Each number is 500 + 50 x the weight over its row's rms, rounded and kept within 0 to 999. Layers, rows and columns count from 0. Numbers have three digits each. The size before them is the row's rms in percent of the matrix's.

# q: layer 5 attention query, 256x256, rms 0.315, rows 136-251, columns 128-159
# k: layer 5 attention key, 256x256, rms 0.321, rows 136-251, columns 128-159
# v: layer 5 attention value, 256x256, rms 0.484, rows 128-191, columns 128-159
# o: layer 5 attention output (transposed), 256x256, rms 1.05, rows 128-191, columns 128-159
q136 096:536427466537483500459506564499503562553511532604510578340589430545527452519551560455434566500521
k136 089:471551530519460587563454519464499468390496545400410488517633488516447529546442475526494546527520
q137 109:574572518476569488613464509455486484513486483504478474504506555505562549547527544531576510498546
k137 111:516423427562585484380551481556428508560426535472496529483499457483498332551539447500498420539542
q138 098:480549483561560493560524651497525508466496550437526475503461502488495469532527494545560593490509
k138 097:469387374508473504428528506521555452528487502461369502562405537444570488437510444477441457513473
q139 092:515500539523482533520396484431477503542535559424445575484531443473550502499579411508474570440543
k139 089:497469437495443567450496478495556615549433491560461449494501494414460620514473522474457406514466
q140 079:535484614435570529541627420492540530439457407439537478515483481520519516531510574529480447618493
k140 082:531508431576545505484545452538409489574473496459453546594587445645440490463544486543494511512501
q141 112:473540433539482516556543460568491479499574513502477540472409403522497464556492493494449459487548
k141 101:486415443526509475424527533524587454482486465458532496483563462580618524457546447523548400505486
q142 096:465564486471526447511475403499506465539489558408487400529584533446449493583408543502465418509388
k142 098:509547529426521474503504488498504415449559502514555442519482492531474591470586478507517464550474
q143 094:405433480470530484537518448527541534528540517465548580488433480552569538577520446516562446394491
k143 099:459519481533580486521549515466409530577540544619576536491592510600442494548467529538465462465562
q144 095:557480488566483541491493581472447471415447501401575500488435455451578531504461560475558545481555
k144 089:458488528537543445586489444410463540461623551502426563588481547500510480507477488474454467531508
q145 087:500600495485401482567537461525514481497469484592455541457480500474482504392489515465514569519508
k145 100:435479409477542473481482540461569515451565510406522513487498496567473523506545479512423516500475
q146 108:461457525487564541543559517469524474468564441547485468621452501548475432514462476497419500408498
k146 101:548486498398491592471498562515509524531428529484599506450605489547476522406546542475611580450481
q147 090:461566568422494511537403510510527509399513576412552516517559565522492495457471450526540529455488
k147 098:548483528482655462493473523522389533531489379647503528513420510554441444447529543408483394463477
q148 093:558605505430441507527488455438383491504509469500411547508539448498463454460503484498589411569495
k148 101:484546581502492453469412454462482459556542592538454476533493527519485563552557468536511470496461
q149 099:482489520443515521536547417471553452480554467434473521453469453513497589521470459492523588527470
k149 101:460427467459477523561526480507530583485465498465554458490585429539491494535595516539481472551526
q150 095:561450545563500504401397523537496478511500459583511550497497551529556439524578529512468481500554
k150 104:482547553502579460444503535502553446587489436449495485496416429459552551497454570428511531491521
q151 094:505474527478526512481501437609460586516514531542655573525478559440546529469436523495447520508572
k151 097:463463446457550531509483527416523513434482476520445518501517501537499553540487542462464568469527
q152 092:441545513548415551539534485507567419490488465515545575458576500467526467460548499404450454550524
k152 094:398509484505530479579448499562535469534462472483511523489412478518558515576483509571446515507484
q153 095:476509544454497488468399493558521543510436509492489469532537518526600530489457504567417375542510
k153 093:574597551434548320448468460453570407500404436478450429477429418492513464439477536502474549614523
q154 096:517459572616616556578496455459490545599453531483503409515465499453534457428475560488498548488480
k154 099:493473528497442565450547493545452529442498491470514533482535488491493493536466527458546546568535
q155 095:461456618493582507575451507489524582528522430467506491634497476526414493438498479562450563486455
k155 096:462460410494456577415456580539399458552523518593505512495499472470477553542559542536512517472457
q156 090:578543501402456522527567471534433544477583418525516470612533588540501467471511594516564433510571
k156 092:478584582494417483503542573472545426536539432433513510475422505345530481553547553469486503584542
q157 089:519496517444488439562566460569507505460432467542519541517493497543454497411637556402450536530408
k157 099:572477558510414538521552465542572504525470512498569522512556515474489505472544456491521572415502
q158 096:466500514471494496464502520474515456485431469544566556510414538452506518441479465482447521578527
k158 099:517499478486495461603544531554522515511486423611541334494510550468448483503444579450399510535497
q159 110:570495574567525421405534580513463488580497530474466500479522517463409436515496592485555608583435
k159 105:532419541508463506469539612535461514534438572553454517515492470436505553447502556516561450501462
q160 122:476506413520430489588530459471551468541554522457469519499526551441468532516465471522486543465505
k160 093:517547601485584413504523504578494485493544491578494494368528449483537454519598540500555467437617
q161 109:522491557536557529447488550491417525561416547513557497503471501538507534494557461527533432497445
k161 076:460485366489512512543483545436444578471483452539608413571497497468460569482471501472499590537407
q162 108:525534518620452474474547450548417438478453422597550545521503537545467481499497486475500444584555
k162 085:436476434456562464548442434382557560444485548478626509518479569547544582529420487568466516551429
q163 098:611541548550470566481445528462552490504409594543476508522484532453514521482552542617477508470461
k163 099:405520430503576399442558415501508509483495508509532539502526451524487490588543418476434406505579
q164 106:513481570558476594498518496561477539564466508499478599468554420522495526473513433577610511452483
k164 100:548538544490510493559510443611504538479479488428581519409488585509502412466502529525476561590545
q165 112:649446401469521463525590526583470460496499394469512467450462508477549572457570539450631524404506
k165 092:515521516560568468504465518490457541414575520543493473545544462622498560350443535451489456551607
q166 100:444526497448510486523555446441569493449513414532558527487515544479608560562395418400427433525497
k166 086:432562452390490488524457520461585535479485557519511531530397526446597654504451466505527577561474
q167 104:387472489588500456436406493503538394574402548519423420541570450507456430451502507509485554520434
k167 091:565433485473441552534435534472511461458512499527512467568476557521493509405528555464436509461497
q168 098:403534517503453482441484468427515443565499578514539497513514449467526450668476474460425491476524
k168 110:435477402502469603448497499530501549513469450490419478522505488438490545453491459370465441522419
q169 094:477487431482414544522511527581516560490528561534577513500458511551460514452518519509422513516516
k169 087:462580516506507523552453439467485497481517536469567470546546522554520439567504387553505481482536
q170 108:465492482623542470485395588475524562505527606499460492539536536529443463484503544452470496548474
k170 115:522517556443454476513486471515512488533482519486412527499440444417462629518569458514499486527402
q171 096:460490467462470500404466486455416515518543502553517474514524508530455396478516520405472344549542
k171 101:462528516440377454434527515529434456521470496517469531444402470435486530454554425437536517473504
q172 099:482413618568475524539509478466575492518425460462480467435440544513528610507505571508522587420488
k172 096:466482507501554537524465480478497536540520528477502529539536473558508369508475567532526494554539
q173 092:485546399545446484449419478481518463541480518536479512465589535532463532502525494450450530407401
k173 090:480556431462436471476467450481570445565445574493480446534482464527635607487428469535578490520509
q174 096:529463528409549487494545442540515531474421411468498552534518508480495539503567624462494528513483
k174 097:457476453473608525512575556479504493479526480514514517476493478549553425536459543561424523528519
q175 088:403460432509460458513391466470454521451530497516474533481500468543528523448468449434501486498461
k175 092:556549475411475524542471497414507613505523586601457534479477487494551490507479542504537531463448
q176 093:514475344514487439467474479503452512543469571544472454506485566533482483456522476489544469451493
k176 099:462487520512480467452548542468531514562532419471520517388473458485448578510465466442508460509577
q177 090:509573553455491535535546549420434480376543539462486511459500587404515487440444523500475556489459
k177 104:446484417550542527607429486433471570457502529414471586547491574524508594524560466461460437523413
q178 091:475545533524532505608465495506491470487547536602536536472503527488492571518417504613504602405391
k178 088:502465523564504523531518430470497537548531427428572462473552519473426521456436498475499467479492
q179 106:492457540563548500459461481535492497531482500516378510509479456511529458475488587556516512559552
k179 105:482493482586556456480450472525458431531545515452579505490601509569529518434612547550489493556610
q180 106:571449492606463491462533558493437525567553515504531465522540499460460447429501487498433497436556
k180 096:458538483461470367515437490477502506388509539529480544527440582539531511530597537535598450481502
q181 099:409517490481512546425539474484499489403639525472627629484526508503541620564490524434435501525484
k181 098:475500480488573440583553485596572506492494432475418479530431514492507469518435489458561473579457
q182 106:502454497549567478563493561478520509464476502469467558487400417446499594445529608445441590572440
k182 109:493453486482534486556508492468500509560528529469498494555508425485546511444411521452453491561441
q183 101:517479387559541571548529530521500478547497499473410462495461487438565482579504487590475514485494
k183 094:493612408480485476604479436463458501458542463438578526498559584553551545504460571524451487579465
q184 099:522540488501522436513466590509575518527479412542466500494619537520474480490454527454508507512498
k184 093:531534510581463533506522471545493505494487546483438550508499544481518490538531552558499462491546
q185 100:448530541560456622439490499508478437407399551497576425541496488496534520555567476499522473499517
k185 099:485483424361465527556471466549500489497495446395473491524450519446431516454599467410492560556509
q186 089:491437423567518436467511500471489463595559493499571541437622540506563518518486528465570440545477
k186 097:423467456542478459547508586488532501475584511505479580414533563470424494557565504565562480428531
q187 099:544491440507580463547494538526458461536544479601511429451550421468481520523476512456524457512488
k187 085:477513559535457513395508453534492412510550496542530439545457391383476549593459472517525481459527
q188 089:552511440492522558465477495470517474493512515463527447444496553491451525520484528368522513486437
k188 082:535524551456468486476524453546453534457423558516603494524517486461626519565541446539553511452513
q189 096:454480559400485504537470542496461488437423529438455546519501494556511465491535452516576550485526
k189 100:582447526505492494448520553541453527564475411512495508468502551525445620499581577464566528465502
q190 088:475520448442610446505498535466494492481436470490407600492561386536464589576457567498559571531540
k190 096:629493433487480567475386431557532545546423516481495476569496516434576513504523540521412441487478
q191 086:517546557488543478487545427480583490515552530400488478499467462472467493494538538498383418540485
k191 086:449498495496500501492562512523571482554483614488525509430542428508500556559504471523509477401395
v128 096:587521415424519459566518546454386514575439511504550396395500502522508412474530537504451517607450
o128 100:452534422450467554542517476571514507593530499566557506530435450480468487469580463456506512543491
v129 091:496490470451483472519513567511522535455486504495449452443571564549409473442533529484513517546581
o129 093:539538473583498573520478405434520530425531487541598487485444457497456494464481596577558573503470
v130 096:471492442531485446454448515499561508522470495490511475608524507540568518464523457491538515528518
o130 101:512589528340506555475489574471577520489482539477593358508549463492530529468455509494420516508454
v131 094:619537512457416496551495553418492513577557496461461584548475436417490565510554526536480546491486
o131 095:532490396505502528527437469499488467433503595564510453645493431497464551489459478479521477456448
v132 097:483541442412473554576496565436523501440562450575501555482541489490576510501527501469527576448542
o132 099:488500451494482532510438515517567464351324506496543585487490578523509480464523532472521492508559
v133 104:433561472532398470554550493451369489487544484549422513544469470476608595447407476545562525523515
o133 102:449480585514443499436557486537363486498431467498532544573424472513536527475523497516549506493486
v134 089:465522442510545548503472420488473521501444521413383502440446429487452513531500505537442475550495
o134 093:430504502515483476554457499508476538565470532489461490502492429483587459446520425451499503483567
v135 092:636555458453440481504499534519572516626389523490447560505537420470504430484463499429562463527481
o135 096:472461502577519449520512584456519511550579518539537461568521534479499456478484430555547470492456
v136 084:508514574488518457461498441491531493565424384518509492514572581499483488470491466451466408462456
o136 094:464511528577486525468520493559512479376532533518471508457496519559533460585592531458403510475515
v137 088:468567439563455508440550476430470458504511548557545474575542468476526553552508463441527491455556
o137 092:506489490491494415442528499524538499628446471462505533514541484539489515518504522477561448533477
v138 103:467453504528462501524500533485483507507446511494433510450497466519541477549533561593530569543462
o138 104:477526487482555506476522436652452526503473468543514529536546507472621607547487445409452485531514
v139 087:476453551476498406370381517521562549455477494528506484513494539520459483431469545488518421596431
o139 092:453469499490555531473532577535439524439483425445611454449509459555490498473442501479560522520614
v140 096:481488535536581505478570528383428490473505445526532576522554529517532474500505510511485501532507
o140 099:498449598513426498530455562532516415434512483428465568531502449522518624406463522491502447519518
v141 091:482521488514508532521450477553479521414478524440405515540431394502449473417523545486413517451536
o141 096:473543456596509454502557498546499579484608536485477418468491523645542518481548549551486504502471
v142 094:537456443434453638543517539464449509504512439419528523520536529573550408433413488461532465477494
o142 100:505504510466544573463458543543494436439459602443546476615525503570523514524586548575564398591398
v143 102:486466446586472437536449546526515560512484553500512429549465486564554582458431540497552594494509
o143 106:524491546564515502439491500479568596420471424435520462478564454520518499537459424576561546470405
v144 094:437456590521469440513565436494491521538510462518547561496500518532521527525491452536521469415464
o144 099:483528487432604508449512496555512503548518533570501588485544487472473415480402482417481477626529
v145 088:476520568545515512497565428443608522364524560416476522443445513528535479477525537506524548545441
o145 096:504583406513487503551482405561522591507470607457499516512457465514447532497550489495514519440446
v146 095:539569508559546450409520513622574490515485465586521535525465494484434470466576524515464557467449
o146 104:479475496584610432491517547503478489443558482390510543452402530582485485511615464504524504511473
v147 103:456570484443559520475495450525508538490531515565464551530532570505404526502513501522563448464446
o147 104:487529553595544491572522492527508479494572498508474538456498406515471616524413480464493488496570
v148 099:433527527458537514470534503412547506426440536506553479546442491445417519467442469439462402505529
o148 099:558519522481390482428476517476508458531491445505431471466460506491387505491432519525416434580476
v149 098:377532558506559467490478485503471433551537560567516376529482430548553368486556491433499441550513
o149 103:473565551465416481505481393423458509506556495557572536406505451428516451506514436581501428504522
v150 102:393423507591587571415462526538520409476426546488590558424468531461536411496508525453512482562454
o150 101:465455516583476591394502412526485494516446512446462539451482441533493456513539465516416571511517
v151 080:627588474478481519537536567433492574465540543456475520479485563563549530463435475466524415590511
o151 089:486532454555524480499457551536504468487525359585521448535434493506451533557466540452526545505498
v152 094:525516487525451599488473507543474431614493517503508453463430551543395577549584514465485492478540
o152 099:477499522548483518441476581531454451535528605493479535487586534442454447522587489465490458563392
v153 092:558487557368493529483536477515462565488484530539446482507401503520425560621570540391502590549519
o153 096:490483459539549511443489554539514536523478516494516482496464526481467447498449493452490451489466
v154 095:588477487516467465555425516470494508431531467407470444441546511516567477413446518507533554554471
o154 102:591585490461495459583442428434563569468538539501502450477486461514499440522543455472514497449561
v155 093:465510472574551464489467552481476504516530496375530590416438568473539539476375591531431530540531
o155 096:516535533471474489485607503533448491381448459409509528505424567512515503552488530544525483467512
v156 093:480503495466556489495544441501464486581581505495432483491589537534548539536547470529518439539453
o156 094:457484436441472476500497584532463537405472484442499442541484417474434413550543411408423451636481
v157 091:466498535543522401443509505513492478467567498425479486421567452534638434529478494471535515547555
o157 098:495481535523552506535546506543471578507508479454460403480490491581521522543507598422547581461427
v158 088:495456458555526386492429495474456519514553476500602526461534594510493523536488582471567551524542
o158 093:543571566505574508452562485458509566514475458425532474482505419541500571430481404586419465504584
v159 092:471512508455465505504511594449426571582538489508494505504516431493534565534420597440502480521565
o159 096:594570520623488442463434476484500492529502515443448426475541526492503499444488507471516423518413
v160 102:552487578483515467439482452445500571525461528485678468565522545509408532435515481534464430595479
o160 101:518510540551520549528508424590569611464522475521426499459515436499517524555498562511471480422450
v161 097:520462393448529534504543477474502539512505467513496438503465475516526599523426455513505516471470
o161 101:417487555435562475642545515609462464480484427514544427565484596465536565489507489499575413535533
v162 093:540495531349430525528462620539465468517504630605513501513525552487458542460450512535464540472551
o162 094:474479534513513508543516517480497495543537456549478481523427456532373475516471575531498507532488
v163 093:500444460474517555480534507461544521545384549509447498538386521564499498484473482404455476509557
o163 097:521500558447521521458519500512553486476510431539402328431470481452467473455607494524520464550517
v164 096:542525558385516520497444474471550537405524446487508470457618514544543520443467614593453494510508
o164 101:476444399529453573614593435522520420478532475524470567546598564479478517407560357536498541436503
v165 089:524473485554485523462522538537488454513375512551524447634509494442628442452395542474380506513542
o165 095:517502478494493287460560513519497411473562422589546462467588504539477423479480542557488479527513
v166 091:548555483409499481564509506434427515520490352515474461452419524558519474613593498588484554405562
o166 094:538435467549379563567510499467517490541546536441417474407478514409495529450466573379554538545473
v167 087:606462472512419537520450544555485500461551410534511460572527477553484529439545476477493445622464
o167 093:431514403385554447526549568594503530449550585524482556444523471512457545550475537485500526471542
v168 095:535428560458448524574455565507572514513508473512547468437479460467479504573415444537556531380487
o168 101:499563510488487496445498482484512618503466477500472517550471514453547530534560489472495488437374
v169 091:553331408515539497437481554506423472492548530447521518533438487528571539441559527504497502540548
o169 101:584479481498504533484484454592493490472532561503402484623540432396510474481566471593483370520468
v170 088:487450502482469489508550545582501445464494502440415497479478520477562522538415559473505507524490
o170 092:564442523435545504459431427492449485436632596457543544543486560442524467537484453546464488500480
v171 092:498495506523510494477490508462517555452435534442525524479503523471575587580472452535528602467473
o171 097:474478487469438546465472497450601456460521462493563447486427571427576590577428518531530523529494
v172 090:485536492473478464548471531414429516527505428496540537453425554496532409555480399518468493520488
o172 094:514470516535506449459422489398555578517448536499560432484486535466438412511541539476448488588462
v173 094:508389488567437510480525491423478514469530592468538433510511528430621454464453500555452525472516
o173 101:413503491461462533432457602536473511588419572516509537511397430554448534549498516461438421465555
v174 096:477534454515542458492525451558440576449373402520499506436544613483440476566585474532546497481489
o174 100:449483483528489438587514455502591516487583514511511520403444461522485445556453434412516574469494
v175 086:503522453448597446599469454462510424555553561493636523552494433498496542532449548632369604547529
o175 095:611580579629440532500469501495544505569487505461552490544545449557516559517427472480513392528472
v176 090:513445363505574578531510520499552545593516532519505565557494454532459454530513477510563518465479
o176 091:559481517405456526491530463517495612496470553577507505383548472423484593511604448472437463443557
v177 092:452558440447554530540540515444481483534453469490498579532498366429572569379471553490394539554510
o177 098:512525469539474496466533519483575461466515478547414553478381557490505551382606473521536457546442
v178 096:539474515572539453492488428493507496514571397536505434525472565438551574482472443518418674521494
o178 096:435447498519531526553409495487488477456517550424448494521547491435592431530529504522489477558481
v179 092:543427627601490549529433542509425557526471524536502523559541430586508487515591567438409467503510
o179 098:522478526536487558498465496540485575494616457419528440463481507498587457380549443485516504539564
v180 092:516471455551501528545588595460561493558490471520585382578491510466460439551493427533426511497442
o180 100:519482473502496502579569550554502484551427513554539518480558530452436541459566537569523470544492
v181 095:522505587525470505519521500582464515488451504493457499459428412578536468457472508484536490509563
o181 099:448447450473492502537538470431499593539540332467500414602540595479542565454523473515520465509483
v182 088:525499523517518484562478568496588486435436470450539481484476556537445471492478478497451517495510
o182 097:547420518402505494486459488490499565540485418571525522515595438504442477535452490575449453510488
v183 097:455636540539464449548432594574460510434564530518484505332481459582538466531526504532456500470452
o183 100:489462463522481453534514534487510475546626519493550495444496476428440477455489431483444536472505
v184 094:572547526515537435514569513565573492483575540421476502454499494502504563520513548561465462347515
o184 098:429476479585559463428431422488517519540457531475477553492521491449575428432523397505566557495583
v185 091:470494416553508354556472587468478620534522578518550498541550433406471505388485471542488481504528
o185 094:530480539495476468538545561563535579474550369455488451515475509519481514443497518553540492473519
v186 100:463452441529494554541501535508510492550557436438509441601504528552482542488507498481444571520422
o186 101:622470469515494556469428487639476519545519453520563477500552603503465490459516540487402615437578
v187 094:436530549530483402466492528486430418452489541611412586393489566490526480490500483430503425549511
o187 096:454501440532485465442563483510562517488526543570517441543485470441535480432518511510537406525450
v188 092:449465449462501515484471504463510536574485495394557486493566511599466476464568516529448534440497
o188 099:539527475463529507492523527544550532388496528490482532485551450481558638416649534449453569532547
v189 102:575381516519472546562483455538575490462509456508529555450473553421461496491537500556546523437509
o189 102:526524472487494557491588429442442529569544570454470434509477402497527515423457516511537514461500
v190 099:518447472553525454439473542541416482536518587506457618491463459475504497414464425479444409411587
o190 101:529512572502481536450496467404567506549518543502543592569600406516415535442484486474485460456520
v191 092:444536494467533463425532447555525464454501477548545472493474409533503515434452410550447563446466
o191 091:532475568539491439559529464443453445543531503495522435509463480542612574598511436492471500428558
q192 097:441359455524436489565443558470524498465549489512459424526590503531584455558442511417586512502478
k192 083:480601513521415487433516446569541490501420499521549538503423503491420462476500523464473461417496
q193 090:499541429530456495477549398549420478514513425438557541397458478563475470493450509502531525645553
k193 091:439529484532500457529461540541506497548556531468544528546520582545512550395476535543499496467539
q194 099:492499538513513497540626504467503467524496484552464473561503499538491524651492493493512472563521
k194 101:483526481543470425505424518497440567502584472520603458583505544522432492590550493540595528452531
q195 110:531513445484450526448531496574492494527533482589469484460581520563500526525376459489460543507493
k195 086:451542466544536459470516519427377577445471515491506573475549518430474477492564533617414515506472
q196 093:526483564514552509519598581452562446516452529527495482525493477380550506560398431507478567503563
k196 098:502384465554493472551494441569570441522549551585490464471457595387503543480483526486504447522543
q197 099:496524434475420519448399542573385486537504547457514498501556460581437527503497482509485471459465
k197 091:572557475506468431453642541463469522510525444502450495441554484481503371489579519507423528546509
q198 112:587565544471554584434509499529480497549506574445544393451468495504467499551448508548504502528391
k198 103:450437473603591472454563491487485499527478456415495417538530508531572517506525500544465416413546
q199 092:487504417533417455423494588576510605578524471490602494535530507512436577530483509560468541531448
k199 094:458575551457401464523590488472425438498529476470577539418500486511457421396542473540410528488515
q200 089:531515531527459483449385504470570407553552633484530474536519490493528523490498465536500512501435
k200 081:460455458455500444509414500489459525519477473545409447552393508469451465522441504415451576464519
q201 104:462460466545511469442495488439468480582457478630523587504470510492524542488422507468550442533423
k201 100:522459453528520438470573451457600488475406479559526453505434434495528547554448495459588501451514
q202 099:444514514476513558576498414566517459444484416426422494486479431530526490545476544507458505474578
k202 106:470537450538520520463573551468545469453531551386589512446492502528470400378593438614495501579482
q203 111:402536482524476459533529486511461446482479447504419489471575438507534392452485565507492456590504
k203 105:491520434586452485590527499545549453448458490491524396488401428533494577495541399509446499512528
q204 103:565533452526492546528446466482473513475541461462525429488351540559443480507511473527415560456542
k204 090:529404521498507539589485510520559498530465505583558547464424563485560424416459535537516458592438
q205 106:485498547442502449473584496530493461530543459497479478600553475593477355522492525492486395515476
k205 099:457547437511480508423494460560486458482371506497561479484587473529457563466609460499432516589513
q206 091:440449571551590516413502483563476415526460471450431484542545473572480541461548568514415538560476
k206 096:473500565378517448565549426520431457538474432516548600498514538495429441469513521518538459579428
q207 107:584481489483511447496539419536549500481483436497470495476454571567559482561453424382513473526489
k207 106:467490548501502508481514529443526433509528495527478562404551535429439419515521520542479536551490
q208 105:536510570459534510403392458550453514534561575568442588507591473448532462500500485528499454562577
k208 114:515501469478490476504448413486513572493518500429502511428552426441550379525496505509482397415583
q209 107:481441502513446483503639505426472524536559460433645445494471501510459553521494570491487560440482
k209 121:523531558605421554453514364521521456462431554577502505491454452435472515545602540534554533576402
q210 096:373462489580522497549525534444490484538570532496468431487488542500552583521443436565440582510500
k210 108:494481552480470533525420525489503431515513527426436466440499597566535475451519507453538605537502
q211 110:540600560497413542596497533534485481497466545582413503452576413400493571517479495533532540521549
k211 116:460489547564517479536381500540479473512378491465546421564512515484476543632462469508528495539466
q212 109:482491428435470508448567553568490488519584486433584543474496438409476488471512481502564537458536
k212 103:577564518481445438583558465523480462579466506550528519501477566482407543436467553526421553515562
q213 102:462534544567440503455439499521492466427493524500577436526604491486585484367489486599583539491485
k213 099:515528460456469463489485516569458530408502438433558579472476483539501497480591598466442489447408
q214 114:574472571568497449467467579513505539501464469466571463466471445537419541462521501486606489610551
k214 107:639468549424460495527518513468504430563517570523515527483537488499543488455491521473608543479586
q215 098:456503439587503621522497421521588472514395486535546522605516518462451459500456571498389520503515
k215 111:486495518509500504523466460402513459446490476418633552447536492525548519533554484498434525496486
q216 107:477444496351513447467494544562529531449527445515481467470531528553567461446546496543494463439525
k216 110:534558467442599463465597551436458465400460493563494491523502562476596557508468575485551550513435
q217 100:549492501574472524486511501516587359405570531429529488517488393416533547552494534466483398552454
k217 107:485455451483490517494455568549522456416516590484535363524570500501470466530484499514479509606407
q218 098:560553531509473492394433565464586437534440502544547496436495415475490443479519531488453607520489
k218 098:470585415549501578443465433538439567450489617508470551482426616495496538550507490484388475498479
q219 109:503393473478531551591516475455512519576496512416426470511621498426601551458468490480352539485516
k219 105:561498491636539495463508468518591527476504514565497531594516522443437448429491473559494473419549
q220 106:517504449488472563514520563503392452448601443519542533520581487522458403487568526444484409574531
k220 113:528504478484520425460498507535482495534464491520400452584516431491503556565414498495498513551469
q221 108:504529592469456524454539477490522454463546523461449446555438585503449528517522431553539430532490
k221 118:459485473422553491480540483567450461543439481482520586505559585471471581473530499497479499503595
q222 109:499545428447560571527492493464483486532420541563544572530505526468547466500520485534484471610499
k222 112:509449584418490503503492473489472547502491503540449484396459475538503480490419561475447455596540
q223 105:462491532420529487528519536491502489494483472598525576489560622529505572476489509568560515464431
k223 111:481543443580511507481444554498523458596455447480427548601530416502508475554516458438519557423473
q224 103:496498463517516461450506434479491461556515464546535404466512424514489565443457560482514495530504
k224 090:454485548428369522433501518568491480547579441494432568462466498550451446380492427468538556529539
q225 100:569534570547464476466497499532483454511416543438492603479502484491462574476458480506394462538540
k225 075:524562475553680477467511559443496549496412461653505435510523462473611584487474500483479615495438
q226 103:518448494503445499540555417595467492522511492442480505513522495532374474448579506549409462503428
k226 091:556528424496504485402579503490548531530453495417509533539484477460507512541354526522528554454530
q227 101:477500589488440553559467556463499532498413546571464451603606536469481542544518491485439472473639
k227 099:503505488489508519484529554411558470471494547583447544530527359437473448617468476486479441367519
q228 102:381511479424494469504579405473425514483426407575571489407559590471541515526501560487449471494568
k228 089:545501539605541532464571502428571550558469502640485469544535517493539547403456487528545590558461
q229 095:524467539583545527546393515466496507492435620448398534519503509446522480449508443507525528517498
k229 089:494384528459503487562497632479530453484503554553483468536542449439449454535565418470528379415540
q230 117:547529615530428432559410505483421509508562464574517536583405549546473473485523545533554552529536
k230 098:601542523472600544421548575445535560553495492563535502556429444511451517496423504502508518411541
q231 093:490407517507555461406419561511556627505533591561409500532569510454370459474563508483517539467508
k231 088:571472550529554414543564516492538426419469532459437595497558491479527443597473507436490549516486
q232 099:458432670487525480515586523476611450448453456416456498472577547525578553559510487488429470545559
k232 089:451568381526419448473451558505477497497514572527535575521533636484550588471498463538542509491538
q233 096:507555564433484539573536403567514448460404462538481479527529517485553506521500516466500481569547
k233 094:481474593458545538400468505507504519563470479473571554495485359496488461572493568486464471594472
q234 097:494528452580437503487410521552427505510418550495521462481443495455385465520532458465590462455578
k234 092:492456444501446436512434477549529521572531563506523433463529378550507473529490457532525474582495
q235 109:536563469462478494598482545526414491533533520499519498514423566547504510523460451509540532511501
k235 104:525458483618454471579590471518459484577520485610465498440401480550475478521423524511459462533521
q236 095:515530495484380434549430524459493568431521545458501545427422474441513517451458460443559576469484
k236 096:454479476520466506426534525523466513398521539506553435472418601523555475455506490374520541492514
q237 102:516496482579526482541502589528552472520508499606605449441496527542631539546418483516529467394518
k237 103:577508460486500548583473459572570482524475455438556438503473479567503437449497515405505455491500
q238 111:464525432498487547501456467500481527541509485573521518490491525511406572598451452518464591565513
k238 112:559449563526536427513562494522394589475425486597541575471491386574463416444518452538470527523481
q239 104:545515534476513479523459589447565619431437474570466483501628513513496538556469512459498462528464
k239 098:618400547539417435405554415545471522474516539439479561454428504498540480607505431550488458420545
q240 109:464475466461472541537564492532461472449458481596498573482553462379474499490444529560539551377517
k240 106:530471579421572451470490545564450370535497506433542465482519446543503426460502538537479537533478
q241 103:532540558461499400461481530547534507489419498532503458578528525540526530543440544521444478500423
k241 115:480521384443470435461561554539431515423516484581470491493498489405427606490566519522521538520575
q242 111:504485570493436435496565569463521564411563432489472504540470504450452546551473523397526502494457
k242 123:407521496503488453461607491459456488425474518535525422443498510388490429501637421457476519600465
q243 116:469544475442510440492487448504435427582503513492521512520498415547427437416484477526547613594482
k243 118:485474504483444509578565566522440441369387516479646499536502539552558438448521454495567572585451
q244 111:550501530577532510534466515447608478491524425545519480433550503531487440510491507598441511518495
k244 113:442549488472467493555508422499439592486499589470535485468501566439567426480565417548424461570524
q245 102:459478555403476500521523540531545545494434525445531390531472514523491431555445528552494497484541
k245 114:500518527445471447458477481547479527532383543596472415491532535530454582538523564492426466516478
q246 094:525483516477489482496467461536523422549549483538410427460413541573418497519455608567482522541486
k246 106:476445433505543513557584566464467609468573526524546480545584563544518389494501519491462576553477
q247 107:520426512608444517478420519502563535462378495460467495452533494525497460323499517482515532421549
k247 109:565426561558458443555429450559506493484511510468484474401558528584529444478515431472497503480407
q248 110:488444488450483448416513561509540490476495558416512560512494426487582575521500501495609498529481
k248 106:532408479396445597606484577432447482509535469468479436459380501499534533396579481526443562498602
q249 112:473602569521485461551548578449535557428519497459459584486487498534433417407501534547488473610538
k249 108:556561545529473482493468470508543568460499541465514515480483380483436483554464519480447451534450
q250 106:459514607490482397505396495490554446465579418528478405433508521519480322578512530513553569495469
k250 110:523462488547487515526532603475479503494427557511512519550492500557473451588586533492521558520488
q251 104:485467501509591444480431586501473484471410522527505535450441533488486512543543619483575501521442
k251 110:492440538558488458504565443569445519456501526448553519564516432499550549513470521456426566486589